Part of a small language model's weights: tied embeddings.
Each number is 128 + 24 x the weight over its row's rms, rounded and kept within 0 to 255. Layers, rows and columns count from 0. Numbers have three digits each. The size before them is the row's rms in percent of the matrix's.

# layer 8 attention query, 128x96, rms 0.0471, rows 114-127, columns 0-95
048:109138150118170149120135124126118101126143110131155153146138157125078136162073151113152154132123160130132128160113055146176132135114159132144142134130116130117165120081127153120074121123068165132124129135087121119134161138120130142184104131117122114138142144110094119105126114110141068115
058:098136125115196140119150167162144089081114097098144120143161144113171110126137138136149089162130146092132092146110137136144121093130149113104094140080107097135134121085141136139147137114076128138125123111144116118148159148145110137135084108167146151154148145132135102096163087130124159143
048:145150114147082159157147092118136102185093159143136110114106141108110118108188123159118112130128064171129132078130137105082111128173127147138120131158137134133115123164106147098115130122165128128138145141123170141126084103111144095079114134135121105149107123154118151161103131135147146111
065:147108137102142151139153108086121135127149120115120126132106100125125138113093151067121173134143086106129128098136112135128128163103147159127109182149099137146150131099142175129087162121154127110097131151126157124101133113138113148135150180130099143070156079128122161115129172157107097119
043:114147120114120169096155129142138105159119098113148145111103149139103126124116135100175168130148144094166155154111121154169129154108112159098121116112086099143096151090148128105109160120100162157127134167081120090129077154135123140123105096145169084164114148129119114124145163116130118117
051:141099113127108123103121118160080133159126163142101155113133109111122090136158111169115168120120176128140102158130133161114148140099058160060134095122167139130148130119109139134145139112142113116120136154121114114106144164154102137179157123105099120178101149125112113133092130130151119117
049:133151151087136128090125143172104119128128082098140132113097123144146116172147155116135128160076162101170124152121148153114114149081076149092107105113159128164112113133159110177170136109140114118106138110155125107129143172158097137164135137155087122095101130137118124107115129140125122116
063:118156152173159103136182145142066116132132115112086139094117132141136119130092147165120184126144091116132154093137114120135124115119169113097170143125098183135157139096111142126138134158133114098138136116127119145127127097131196099119121119087133126095120081157124134146102109134133119134
052:110146120065143099136130119133128153113112140126162153155118125104114135122145105148141120157099168110120110190118108115131128090110123128157091112123134081127120118162171117147171114099143118184145126121137105104129186127155134121142142077137138125153134155074120100145117128153112153082
061:132146116125135132124145155170142102131082125108121125132149158109165103131182122183132062144118132151135093120120159115100115085166124112132120105091139091125109109146112120102174137123119090128151125089168118141159145151120108144094112097163136132152106150148125112150140087105136169148
052:120158119131123116188151084108158147146130129108114137109090130137085142109120077126169182101109085106131142143105121151135115132130145120123137128153112171131150125109130123078110130123136099151143132166118145136164109086107159121166100116117166132120138134125086112155106100194131152121
048:137117126162141093139167138133094111139134089133123152142174131186177120118071125087150114131119142105159097108147174154145105149128147130086164128121134165141145150121112105119163148157119106089162107099114129129136105123132114161103116082132133119134119120131143160098095124124090084132
045:157162112107152151081121125093129138112104123115140144149096097118151129103154138149114178187127094093152147154119092108125117131114132163109064108127098098124116142116130154128112156066127167175115119157104129107120115137152117137148139137146129105153137134112149105138162152113129174102
051:179139132144130127119146142125066136135114135111131098126105122163159107098117125115117177166115161150121077133110145141102125165111121188105176123142096126144144145107144138117145101146140100093100119146147116122077121143179124105139143147094081142144093094155128154146118146127116103123
# layer 8 attention key, 128x96, rms 0.0478, rows 114-127, columns 0-95
058:107151102137151118138073131120090118095113124103138127082133149173122124131126105067113148137140115163139133139139106132135104132132139132161154121153078125150140106112099129164136134138063136142174152119124115139161155137129111100148125159085121116131116182135075147114158173101137151137
056:145127120151142155081136139122110127085158078106134129122152153118160158080139113126130127153129138114104100145126148102126119132137100132097141174140092086162138138111123127161158129099092132138169128093155088106149137121142113075115109161102128120101090150175127122124185148151157142134
062:157135139127104105137172146139144110198129142155118106120141139071138111176132116170142092133119071136166120121113123135124152120174128135124096139117151148103104127179113139097114139125183127117085148151131136133092138135101139148099126126162114112146122109093108124110083100136119145093
068:107127128099118147142109153123138105137085165105114121120118117119130136093181150132105173109113169154135100138169088090135087133102130160124115131116071123163149134081145125076154169139132096126103143134114126130152140139158122135140139165158109139105148153089108141149126086148111163135
053:161150131145118122133107096077101090101123126116131131119124107145106115102147107117132142131156098163183131148165147137144093149167129122105106134147062119146117149141116128141134148144140156182147110156070140162125114191116099094111116119125104117103123151136126125096166146103109142149
052:126098137113139109117095126143063140115117153145163113092088127131113120168133160155168099136131157133172085105127121131148137112098140122143137104142169126133151153111122117113183137116170104145122128167111131170106143102128079109151132124167102149101081135114091158159138125121116099130
059:131120120095100152183121108155068135092124121104126135102114153126131123098148168126156134131150176124144117136134132124155101132067156133107118152133108120165105115081150129127144127152149100168115139135101133105124105125187117112118106132147121130055109133172104128140160148138126127165
060:155131113165131161165133155114102125110118140137108071134110129155123096135140134189161109123100133168140154114127101132106165084145127094156138113136167138138062122143102105099133091093121137117151138118126091148137164116098163147147113109151129140145094114160116154147090094144132128112
053:113119130135148120086160078141110158118146128151125113123155136084129108084074116099118125137120131099098147125111119151088151128082160180136136150166128103142146133101187129162153083138114145112154167113132138111141127156111134113124127127111136113170104118124127133165137142186096102122
060:182127148149085119108169130162109121164163099150119129144153146060133163142105133138151100143141112097128115111087183121141152123174142149097143170130159119125104129149118131137133114116150109136118121110159103112123130118104127117095127142117105100117084109169109079125103160141152105119
052:082148136148111081141125095067092117162130127155093083114136113129140110099157108115131112153110079138139131112134138162111140123118142092119154140156089173161141153152141152128150130190151138117109175150101136168116110141126133142134143149133113138167102163124097128121103112110118119096
062:152124136098145159132118150163099116068138106124161144124129141154126122104140136112125116122173174118147113119154137108139094152137135102125140088160121157137118167112127093100116123137099110163168096086136122135123102116191080122139099076134142131122151150137138116101187119105140100144
051:125128110134161119099134095124143117142088143126100138128148053142137124090130145167103163125127094162145106156151088128120140122149135172108122159129099114172128096112120186084138139120159148132122101158118125115144144138066129129112132147157126128125098097105155108132152127150089161153
063:161121125109100165139120147126079123079104144132137101126092143148127126096133134125138116153137193140145101159146131108160103106130165143159093137163114147162099143118123112093138123118137089125091114125132097157121152123167094099166109123163080125116106135134100182163156111140113129137
# layer 8 attention value, 128x96, rms 0.0477, rows 64-122, columns 0-95
075:120162117154169109132144115134150178136115136125091094118150079126119136164146106136107093105149176127124138174137140104164151158139179118114100125158132123127112125133119128139157144130111131124123122101117164144140128140103106073146127129087149099122114057118127117164118082153152111088
083:105102130127084111148101131151132159153168134119122141117098143176158125108169143135075097156126103119118141117085099123128156090106127134087126160126121159140153157119126141136130123155108119133194121103101106118136166169125104083123126108139123127157154061106143123140142131113156124160
091:146150197129136120145124150126138148128092151142120118079120141117127146142100122156129138162113082102111136136122131087123108195168123110140097134108142150106157064090157107162129113126154115133157119144145108135141093084101106097144124135100124138135106131114162113129145107180128109157
084:098119114107153141126099129167146122118134127073124166121090126138132127122097141139169117118124153113153143107130141098099128131133161119146087132147137157119128181170103164114159162137101128136129060145092101145114120129124136071108163127150096147104124151143112135137078168127149165111
090:132113102159160093138174116182140124120116115099151110154100114127086153085092134148128107173156117106151109133104167114130082141132125142143148131171113108118181137131103103146173122103103133176113151136134119136110103131098193137143144110131134131092125106090124115152147112108118137120
080:148117117119137109071107166097140142146095103157129126138118117127129132088155101107138063130149146136097185129080120175155122096133136144122166128118149070144132115126126147134173129144158120138118151121090156132151119099149168122102105088139127114110121121156133168124176110112133137123
096:102136161159122174148095112144133168109173107155113125098136127133083103120122116137116112163114152160127058088153103129104137140112097161140095110127095173172131130137141120110111110095102142173129119133161110106119144139118127119124153137140166098129160090132119097139107148141166108153
089:107119116122102099119133123141132107107152156137146134134102158140120166145138145115133119092118162129155158187186121149116145142087184118081131173144130097132105159120127139083129150093110125129078165094113080123151113120138093107126121144106122110140150137126114149093108171109118151143
080:175156134131146140136098126153118144104157086101153128152116160155109165104137105141124104142133147156133142098070131138110111135090131141100114156128110145113121128160087150166152123107124140139147089155094128148120143154130101119084104155171137141102146091121096112130066156167142100118
082:159150135133112123139096196150141131164106111156140092119094104079130114153100116130143167100154151114119148137104108085107114132117119162143135150127188103122117154154167155154129111155073149109107130174138154079143101105116088088126119106134100130133123110144125124140134122134132133143
082:136141187117166107140158130159113149159127113117114144175101143107117150116127105111102158154190126119163124146117147131101133104101100107136144118120155131145159158143112149113069096121142174103124136075132091082107137123111088098113142133134132108090149144119118162152121130101128156123
088:157125127114155144125166135119135163079155125173127110112127121119065134139150093086114097134143147134147116169092181134117139110105121136138122132087124120165115129136108148146079091163155125125129100141141158171122168139111160102156125104139116107080137150132109141101094106162139106122
083:145142106159162142124130108133132133100141146136063128096163132143153083168159127065102149140124142083113111106158127152145122108140144145137128087099155123136132178126132101086070138129140134137120097159128131083103153092128103125108133170127131115142138172157137117157128128143108109139
078:106148164129128174135159124155100091142141109105149108090096117086134101111114118139146100152103135150126123150136101166082152148105116162133136131079099116132130169128109176156099109160129112113151101119161154154137147115147112153127129133129174125125173131117136128105068107134124085153
085:174124100138087128142120138114115130124167159143143084157115141128150131147131087147123143109081119120127119150165115164075143104179085127111149170102146158106177093125147124149148114151112147138122110115126128103138165090106128160106107100099152119122148153140083140147128104102100113149
086:152129143101148127131113116145119116151111130099135145152125112103134079092124144126099134073090146138138181131158128131106167110155144139181166137135159160106138166092166142086144112103134109157098108167113126114090084097138123150145094106083125088153131121127116135135147150133159132142
090:099121135182137106114143138144106166114139156123179100144167154142134106112150107155084127119124121092105096176127090137083175184119119123139159172153121143110101113101118131094148105139118126119151104133106117166115137120103117141092134101133145097131157086119100132166119122125130160142
082:100098130149171122122110123135078137160130102146157115115151103113143158134095086158168095143141119150114120156137097121108131141121144137099104146150083163160137070138121132086144131119172138085161146128144136160143119151085133133103105088151158130098172105142114151149098120109144121130
078:150100179115129127146128112092124118099146153172129146120065148111127117123142121115175129174157117144142156133173120147099126130110150115147141098103110126129093096139148118084145180145136132132083124122120086102139137083105127122139144125120136153143148122140099099124164144136162143060
089:174136124114119110104109148118147135134154080105122160128135117151156175135114153137144099129129133199147153143154155144095134098097109129138113131151101072096165130140159134134136148123124102121116119182125120079128101117097081130127136149154101117103118168154103159136095112141092120105
085:129125125109127128151120147099096133125156135151146092128125172093160133138100134140106104089097149161195144113129156096134094101141139077101126143141137151154108113143123151100143112087113121123100147156179181140175120125107146125106128111166108118135132149120106151116141123094096088161
085:114144148130095134060114115129144137113090073119113158115121132090145100157145126112139203157140101162119148093111114112102086122151098148154121163101143136132131104116141124127150104126160126126128174105137087129144130125158091144100138151146153160163106144125130152097137096129163132139
083:084083111152153156146125136176100096144095139151113121138116107133150116134094138123165107106161169113077116087108110152113145135131108151106130141133132145159113131129148144103077109115134188100134175121087147124112158125109135179111115108137156143144108097128136119127179134104129152147
080:129060122172108149152100136119151143133115111150094139104119131108117141156156114147125099144114146104149150143126171106109138093163129137145106172065148158115150168134124121124113101132107164152125151125121095132123178152118144143125139051110122143119141119162124133116117096092135093116
085:125119168082129142119130129138136096122132122123120065117088143128102167150167158147114129123136114125118121094111092148111124111089171158153151091141124127152112166172125165175127134137086117113096136121135101151113092169152089139124114113110150138146124145158129115152061126151136127144
085:120185132094133095115158114112106126140121129125133154128144103170141160197156100122115136119121185135108121063151126102140140152150101109139112153107124124121092148133129117155121096136119116140168155135089155154079152120128103148094082118132150144140108133126102150149096131138095149104
085:123106155128125117099120156127147136099144089105118071094129127129117098114111119125101106092194152120138119177102126117120107156114166122091114118099121152111142144136129127147107101098124109167158162142122100119177118119155120146136171143107108095148141128135131119171163174182123158122
081:124136150176114136133126163112126122090154140093118148146116150166136183138107116172124130171073126133120121117146138149117105145133140104157098107092138131135180136143130127113202146083105124112141122152107126124123151109132128152105086121117102111090134108132116082108120181127093113124
079:104079148110133124130134075086108114173128140113161120093114103152161093110138124125143110096209167095113138131163093143132119145128121141119132144094104124097124106103135099158120150143179149136151114137171144117145167131122137083128153144134149118151104130127093123110123134139155155108
079:149139145138123180177154143180143119156164107124134170156123164143099112090119101121130106123094118142105144118083132154153158142111141134092138104114167128111132129138109105107082135126111146097122110148107119123144105135093127146138125113173140119116095107178158136114135146126077109071
081:136110117137095109163147121114150140120131162152157128135114158106139092079122139142140145137115122096141118168071096120136096161124143121056126129153139138124130097133110095117140176165078146164107090118138137157139100140112138087134153174133116167160162125100146134142100126107138128113
076:171127082167130110108127191132119082125139076110096111126140064175110116124144098140166113108134112162076112141110102131118126104132143131112117119180105142091125113129116139144130124122156085140155125125140167140147132125139124129123164127110164128119131136119147112156153110179168122124
091:130093131105118110115168109127133107132116144123192132110112093122133122105160135132173139107140142076100148142116131115087107105118155154181146163125137125150130115111142101127163078130125120102161112186117093168122127127105142129157133113131123088111167112156116155116124156107130180094
090:143174101132143088168166177166082117111100130127118120097113113128106127089136116133132100105143139093114136157145112106125116140132164162107113107128151118092128166141093104093110154124139188140121161143156139142104109098101110159091153170142148156166098103124120137115147156117119114133
086:105099101147149113137147148079134137171151122128139179126130122108158075098094115131132128169081118139105123128139090143116175124134110152112117143086171157140132163103124149103137111126114123146163104130106164131165118122144130102138126149129117123107124131134127189082121139077108124176
076:153133134139156140105077126159068119119140127154121146116144156135169139113163108114137142103130122099115115120148081136121125126127126141136116124155114160098094130125152115092132145121136087135094121187130170089111159129124131107102138096136121133142172143173108102128107141123201077150
082:115129136117087120144114106121139151112172137072097164163163174095123122135176166132142095129171125125131157136137104111105126104147088163124145146152113131101121117110105117164113149144136169143140102125131096105144159082138091119146148099081131157143114095133115133145143103081113141139
080:132103120191140164099139137128136114156116109124134120151122084116155124118129141141140104119123134167095158148115107172127116133124138128095168104086114137126208156097160141134144129105119168123093151112155116102097107093127139164091154123154123120116143148105122115111129110100078171110
080:142129165152117134154108118136155129136105108129084129159092154122123160128117042125126151122155110128147099114145087136171089165124124115143149156114159105123144109122114103135154110135140164140086118090128098102130146108125141120098132093115108198154107123118161134142164168121127139121
083:138137122133086144125157116119136159115156110106110124158127130149191098080108137130144108126122123151127082117045134136137081134119139147172141087130094145120106107121144112117117166113160139118145123180128142147147117084116115147134111106144087139150141138143114112154166161103116169130
087:119158152177139153144097162149118145138128125152134142134193123111117174146140101160156110162133114116094134153151102113132174158103143105133103137130138115100120114101101108114155075094157137083136154155123110102155132142101096111130116142140137085087133080156137100118149121121112095121
093:151092096160139104160080126108166111126142127168149107124111125107150122143105117137147110146142123161134094117144120142162087111108130164115148181086096125129103101170161164128126117116136106148145119116120107115076134143153109157145139097085154105123112108162106177111104147165142110146
087:135124158137142143119158123115158144111141126139101083143162125166104121099120097165091113114079162129096109127134149137110130189135123146150164143160170102103133075120139156137095143092121147156129131112121133157113093109138110112117135155148173114127094127125057126135114110146097141152
083:146157127143100122165094109110129112095122141146159159132145106100190134112102130113118137162088139176187125141098153123104128125126087072145135146098085080143127154132123133126143154142160123109143136125156133131137173130112102156114139126096090101117144129091144136146144115103161109099
081:143085146143121111109134135168124102129135101165127126092179085130160149127129111121118141121072110173152135136119107120123147133108129098073151152122115094175181129140122127102117102150128121125138150125143131160115142126096129092099137108123113158155126127082180188165140123129127111105
084:139084164140084139131119098150144090107143112141127165118095141169154152111112133117114127148098150111148178145132198151111143117129103107124143138131136090097121111123154121081099175148123098138149121135083124081116191127117122100142101150152119089126140136160120131132135141126154118115
076:149140169095123129135116137089133107091108115160126136132117140135150139143084133124142150164118127152156114105122132166113120125100142105133092129044155124157136119142082137165113126081136180140120173107097135115157152142143128168105140146129108110115092142145139167117126153121111071119
086:092116117169106139108109137161118104118130084119167098118141134094142109149163131158159163096127137152123166129149152094131106086154171132090126134152136141132135116139096132096114127135102137126126121113156123150108151137167104196111129151096158084104150100123115111109149115164080105142
075:200119182094159125143135123122113147129117120107089120103167124116140122097132130137117117068112110138136126150140127171135141126123158135146139156094120118122123096133139124116124069075166147111130113147122117128136122087108099159154165115089127180172131090137132153117157144138144101116
085:140098092121174136141119149139095123152116171172131149135165157179143141125171107128097134127115107046107095128105135169151150105100108131118159105157123134141128104127105140123065125146140139130122108113124100153149133121139140101104154130144118097078102130123144161140135160111124105141
084:119139122123124094104123206131137170179128167149150107098168151134125126150108163140110153130142157154105106121146120120101128114130082098119100132149107139160140160172163141098102120138100119111135127153105079127124109144099090111104103106137140124129095116128145107180110134109110168131
086:152118145134133133115156117160117129098114094137131133107110149102126111134162150156087149124130136151115143134096185130085134136129093130150168141117093128085102134105152123138147054164071104128110109168107139137118142125106138200142166142149107133131143139097138132116146126126120147085
089:163100140121166114124130103149126094124148132154121087099148101123140135150123179131134098160134123108095135099093108110138128133120152126129151159129087135150179146097129110173097080116131115161132139162125132133144097117103152112132146078121127125103155183107140118171119083099114145173
084:133125145132115105073134180154173125105080108108124143103161138156100118101117128086131159108145099145142121185162104119123147140133093150137114150126149113137184101127150122156140115147131089117135125125100124084104106094132167112127169100163113130136108140167174120119101128143124127112
084:160134125162172112180121152094103104101137124160123095120132136100127118104126089120124088144170150140097126134106078131135132152119116112127156131093104109095078163134113123121121100149145136109145108156130179120123156128099113210120178112132118132130128140163124119153157138109115149126
092:105094138090163130121155127104095150141098148141104091181154124159142126111134135152140154130153120103125128171111149090097147130116135145104109110161147174119149090107116180163096122126093141117137143099093151104117115114132133135140173145137085159117181124116094104119135155109105135099
080:134122075140140127101137123132136115084129127132129124168135127120141120163127149083092128170150104162157163112110103112104121129112097163109151122131137171104135141101131166171130175149128103155112142169105155103069121108135144126092091120174126141151096145115105132158109106156129088125
089:131132145134115120144156124141092123146161110136154096128185140140111120126156098137115152081138126145116125143160105115131070119133143130104170115100127156149162078124138094095131102118169168070145131139180146139101123155128133127111090127142139080145100118099144137126107167122087148132
077:131145095120129137115144132128134143124151154105067123121118166135147144153132123124111092115137103124141073118174099156102128140116110110142122143149132134155143103133156130153150102103120115071133124117127119130196122147110133101134156090148152113150108154120162185189113089106101082130
# layer 8 attention output (transposed), 128x96, rms 0.0588, rows 64-121, columns 0-95
073:136140130113125154120088115110127122134173084159127098084140125143138127170123114121151076194116162154097150111106128164113088157096146152111132137116138173175151095119157125149102142111155171160123106133112122138125107117106144124152130145161082083145116135127116104105101126143117119118
075:171141144104139133110161102148154137183151147103130147145112121120084160141137109141165118078127146138122137149157148082135078141145135110120175131124147143154089121169087150102096117122129121119129125176106098143139133116126111150077149132115087130106112070154134149117117120142128124090
088:105157094151123093117131139118140156078185082146126079139100168177127130080127116112152162148134169126125098170112144130141158148130132091138169099113120124143163162156132134126131116131159102094113087140110143137120112121112139127156146111118111118126093137141101147143076095138143124134
073:057187109143126126162132133159120127106120165137126122148127113095122142133131113157139099090188142118125165124107076150142107111111138119131136100128089133108161119125120145133115125103144117118184142139143155133140127074184111096139091120175098122144160131110142105118109125151127132109
086:118122124160109189129169135110109128120153102158150085123130120127137096156102167140096151150153124141144103127146113107163100109086131139140150145168110160104136150079104133149106111083147120103158137117124136145106101152094129113149093086129144106097147123143124148148128163153113154069
077:166135136137136138081145125114100124140135158112107130115157109106132119136160123119110174132083138158157091065127099146102117141156101121104130126133190139172097118124095143107092112125141138157091143103149108091122128189118139157126142097106165133139133158143172136130119128086120142117
089:102111117076126116090132166133145138144146129109106134168136116185143123126120108122115061085129089150112143193122123107093120138104162156157150123173115121123121119128149153159147118111138101141125111143137120151121124106076110142148109137115128145117130136128101118099153170190111103147
080:133122169137074098156129114124148094108092144110142152144123088138114141180093183111130109109124116099160162091163087124128142138135127106144105154116130166173110121176091136112161098141134104116137129157136092141096110089137120128126170133145117111161146124116143111132159099102133134153
076:152126110129107114128160112129124117154127172136071119183098131136110125137136127167120106084148141160115162140132101111104088079153146159141130121138116170145125124137079150106110100163095113109137182129149159139132104133143165118136144150108149133085109101092110091144125162154122115105
077:109117168179139104123139129113143135127111090112129091128164135119125104129163149102154114118119128128139155175111127193089128130181123137119102112080104122084139098107127100140112115129156159157115085133125176089167090148124147145158143133156157160113120125106150117130091108109136123135
079:141116125169113135149168102141108126118119147114155166118181105134087096121110147147144128105148115105114151134139113125097088103143111092108141130121152139115165185118114132151120137108137129094183150138087175126112131126163159103091135129113144127159112098128143083125089117182089127131
080:133103149163120111137147085141155080115154139116118142152166141139134092120097135159128098142116146147092110103089146097074136100132172137102093126143091176171128113117111147156123139139138157105124160155116137098117167148101144134137134172110155130098104125110117139096089167141108128151
073:160166106084118142156096099135149122132110135092088121160145103138117130142135143137133060121152163077104117105102116131119144144102128103164111116156153114114147120123188086108112152142156094161117092109123135156150168127128143131105131166098120150139112125139101147120118128117160146175
074:146087148113137124118130119136094104154139165101111108127131124160147095082092097106146099100150117114176146160114135079166149115132126129115122097123100161167135124101131172128187155141136121112136098147103155125142096163124106121165123168121170129111095099102114141107139127170132138140
077:140084153119117144099157109112165137109112135099135141137112131102151139113100152161139127164129122101148133118138118152168103129078122136109115166107158084125130161184152144103151086147150158098132120124113171122139118127103110145126136157104171161112129131086108107157115141120093061138
078:116158155133129156142092124110142160151120137132124092101149111149113151126101165108143116087139114102144131104131134186146118124152173148096137133114125129104131154106097167127107099161099117181144107119113138154135083122071121102107058114136106162164147127153139146129140101124120106155
077:124080137111150121079116114153117137133130126138145160127119090076099157136113170139116130136183088146147151130129123155129138165119162158125140200126148099152125122103096139141129128133122105119150126120164117157104118134120086122129132147120036118137100106121139100124109135167132116150
076:096106142135152175092117152119115126127169130152115145111122123122123136100086108159109139099130104190156182145106072132101104150121135128123190157135087143138158180107117130100136127088134136091098153107159112117097150105129144127168122130150114136106098131131139106151147125132112127128
069:129133133138144076129138104123143116110150112099125134136160101143154137079175174129132143164123109098140138123127103083131094155104123114112140102142160105137115151148149158145137133070088112151134140131139135142126153067095153108159125113149096130150109209108115118103131121112131158148
079:130146112196098141137145133108110128119109133093148087131104157179097116135108126140138116121105092137162137101120136136106081088147111133182129104119124110132129134141130106076167124155138120149159110080143148127181161090125115127142134115178154140129113126148119143169121136124119078116
080:118098138110103111129082148149171115092153082152142198137098133109121163152137100154108102122099157153172116163119099146102116124143143097130122132134111116108098121137120163110165111107144159141113171107103161094135082150112109134145147127149160164131134117133155119158123120096100120107
074:189118113102161099119122131115159150134124100104135128134115159141156140122127105110113150116138107145109130148102133152117179105184079091120172135098137110127158114119141093117164105130113110146122168126186133128082118143129155135088127098140148097120123153125156108110103097124182111145
077:106096147121137190124119127125116108147109138144126135154129083119144132101134161115112131078139149151116119152161110123118145177148090144139116146169147101100167140072140136113090117131098174076094111113136125087101124126144107162101127128121140145118128104133181127125174165148127114121
076:140136167112125150098133070142171135146140099124107144170145123125129133114103142156181148148126139150071139140126123115099133104115141135125115131111098097145108158119133153096131136070157144162085098168150127111104192136086125163110108124137129110118116101135157156111101151126116149107
079:134107122100129102137143133148112146130146155068102128109152084154136135155118112113153112105147111096139159157152136123139123116150109147125075088101097146147114118111139109120111098118120169131121111134180145151150108118123110149169124138129141123133159141086123060124147135124170206131
078:133159151139119164078083123096103102116121182097107137136115137072122094118163122162118097131143138116097141151138155175092150109116092171133105137123140117149122132141180128135145123171117156112140128085124164159103091102166130122101123139122115091137111127129138109159131124141154124152
085:137133127161103108152161120136146140122159132146114136137116118160112139132124140082110156137154138136165145140093146135111162144151149093183134118155162125108094116083137141147080131115123106122080088103182101146135123091114110136099169152119130087156117074150119095130100145159103121130
083:120157133114085130147125104082109148150138136124075141167083112147136138142135132180152154140160118153132117126175075082159132144124133132174143090123117126162136138174102110074117066140129101124160100098131146146119119125121137148135115130129128124109114136122092178140132113141110112127
078:156112101153156166130122140137149122110129121103124123107115112138148106059155118122108149134165129150142184135124138115136122137096161111150119118135161147107113135125154140145115173120102090084081077123114113170104146095185084113160120157118147108145099114136138118104126164096135150139
071:141129128159108111140146161123087118149125181163123141143133116120137109112133147107118145108098151113105151104158097092160109138138143154112098088181145098133117108155110096103110133125154179189158118155076147097110138136138148119107127114093105175093155115147129128129132148111103096117
080:132125128098172073116147169169156111069125104177170135144121122102147139134144147100128127152112161106146133140101125148174098127091153113085106149117122116125093097123152118158144143081157113126115162164112092149131115152149108129150154117126101119098136157088120129126138147105110123118
076:129107101117131143117165106106138171181162133127131095116120137138095145133123127127108149146091167138118116106075145114125138126134084151142159169167116129137157095113165130138075125132107108135122110114153122101145171143109104101120141157162131115161139149110095121168135144107093061112
084:113122141163165139100136125144146090115140159124120108115115145108129106132144140160156146120170119143165189072131121158153157125119154147109116176129123152118117122118089095121099085120093123077127102120153141152081139077087101134138105106151117122125104152137162149122129141097155152120
075:137158122138113137157117123102130093147170136137115106125119051119132119151160158150117099097153194116101105144105125140132147121124111138146114162106121115125096131085164102148156123101142096137109103139112142092118108142109132113109145137082147166139121149085154110167158139118155145178
088:120145156134166148135127150139120141135088118100109161139108103125144126119108133101126119107129100167138155101149111137137130116123148112118173146163113156144137147098105149117164117152163113131142086088105126115137143116156100117090133151110124136130151096159110224115138113105076072126
073:117134117094123136134099132153155150155122109096073105132151095122129166111134142116098150082130132115134153143085102143125151128108155144154141156099078130088162108163139123076123146141110093141097183118133126116156123139135110123163114124109130145127098135110151104138169163134124132196
078:154122100136126138115120087160176143151077139106140111131117154154142137103140103083143147176134131150118134114131167159111059149106099124132116126157142088128131163154066125141177146114110121119129116153112120146141143113150093154106101127107070135147164119141131106126123132167109131120
072:165107155129129143120176135124083136145119101141124161157117098116148111170120122149133141154089124078142112104139082126154110137143071117120109096109147116121119128105139159119116081111155092165107093115159128123106118181167104164148120136123143132139120162166150148123124164102145097116
077:128154091128108117131150110099128139150139140114086148171160118104123146111141169102085153162146108134127106140143081116146110142122120084100107119126164141105152119163143128145141094115180136122147163190087176153096112125155162143117107100110114102132141136116155081116102136121139140113
076:146134127143110135130097157133132143125127136159089151155133156117125171089180103141132130097125151139149128130087130112164116159163104123096114122160154116098099106131126082118106126098112115150162151105138111149119150134111102209119101133123066164105131146119108135122075151148117131139
080:127119104116123112100126117120095134165115110125117121105114139186106131137141113126137139161108133165126141098141090110082139142103149183178155167125165121127178110151070089077140162162139124119125100125156146086095133133103159132151170110120110113139113114148136127134133100157126117119
088:139073176135121135070143114104143148116119133110101109145103116112138138167096156072152135086115125161116163115129116125118138121117121084099133157168123135090127157140119135147131130180148130160098115117139098136162167079145115143161121135129156120133134128120105119105147189137117137090
075:138099088116121142087118149123107150094114101141151145148126115163132096156113140130098092125139156131092144154133121186160160130130104143134083140126161115187109109110146169149133125140138142098123088096118133133096161147122118138164119149106118118138138171107077115143069132151136103146
076:157138171138137160134117123101104098148127130144160137109112175104140133125138096144164115132099114156159079119102136106128134132126159076116125108113132127124124150155134117120164180147106114137192179141106127145131120125054124126135145138139120136100101090072138144106125111160116095122
074:124136147125160148145149134146113101161157121106173139161112167125134127180092137124103143105088150162146091137115128128140105151105150076134134125131089150153148098087175147109134102127143141101109163124100126135116148111097122119128111141136111103097128086118184141159131101106147070125
075:151122119149094143156134098118135124111125116147183118154121129144091096097135185150156149081112157125137124111154134097159135130132159103156129111113135104144118121189141137056106172135117126133130134136108115132134184119102126109089127117177146134117085124094104146123112103159121114120
081:138148136127119121172131140077129122134116125119094158137108113177171113120124144117143148116159117176130119098156112079122144105140142115158125093131124149125122184104146105094142126159096152129141142094123139130146116107109158158110163131061185128111140088094140142112132116105105089141
078:133073161073105087137096093140161139129147128159172122122113147092110117162124145159138154127125163128119142140109145151133168160121102115144125151152106130119111131117113120122124094130129125135081102140166123110141120145156135130093109071141164116164126144122120126172163116151105065105
079:128153099117131142151118095134125141165134127130069100132088142206141171127118123091147146130139127163133131112110125129151114120149139136124134138122144156137151130101124157115148088149072143116110137122062143126152138075076150143137091157086110126148099101141158134121114139116135132157
082:073123081109116129158133123182119099138117133113135121153142080092109129158129144170113137083102142134127135087160125092128152116108134096133126145136136158112130181150119140142093129154151120086134136130110113134125216140134100128127137145087112136153153116145158124155120153095133108124
079:110133157152121114094103162142104162100118159099189132133121123107099138147156105144139097116123096151141130181132134141045086129138132145134140135111146059155143152106154105153102119084135139155142096084172119141133113103116125132143146140158112131139127093146134132129133111126137118134
079:129087111141136088140130063154120099117142082158159089168125133098115129138157155128123137162121098096144108146112166137156152100156129152148127155114123136122097107085136161124140109156105146152140145129138175147145102127086085115098103132146112109126085109149158136112137163142164116122
073:119148124128127166110179147131133161104122116112130102130133156166114120141109108113120104142111163090178099113081108134124120152118104156145134132194093169099135186113125144118120114104118149078130110104150137148112108133103134178172113140101097109111137116152145160114106131102147154106
078:117169133177133075116194179104118162133144146115142109110118134133123102146099149084084170144169097139123096110104157136126143140125118130142126121079089075138165090131145099122141116134131142155120147125117107123151124128148119119103138126154157124135104140164158132106118140110128084152
078:158107134155146146105139093101088133149132148124091163121128073083100146116176129097119121172126121131148096123089119145094145152128133142132106157163153091101101130104133122141140179134115144156128118117153170096149126119122103116112163170099115151139105125098127112097152182125119148137
085:096143141138142119130141110172136103107110093164124145133130112149110126127127127129128156155162142122108176154124129140145135143120069122146140156060116156110137144071124160125114154132089150036113143090109130115158141103166104125114149155115133127118116125158128149144125138128108083130
081:166115157157143140133138120114165111154122091104119140171124112095141118146095162118091100105141146116101114119152151143100086117144128116129134112114074105081144137084124134120124157162138108166114169083186127146148115158139108100121144153154131161084145124133114115150121153114168108116
074:165073138146133107134091144096156140129155151149137164117135142118110108161141116174087150116130135150126153141134127139125090147112159119129107160119112115139100134145124072135101073148120121125079122149091139164084124158158145113134098149085139155115135128151134096129155102083142129169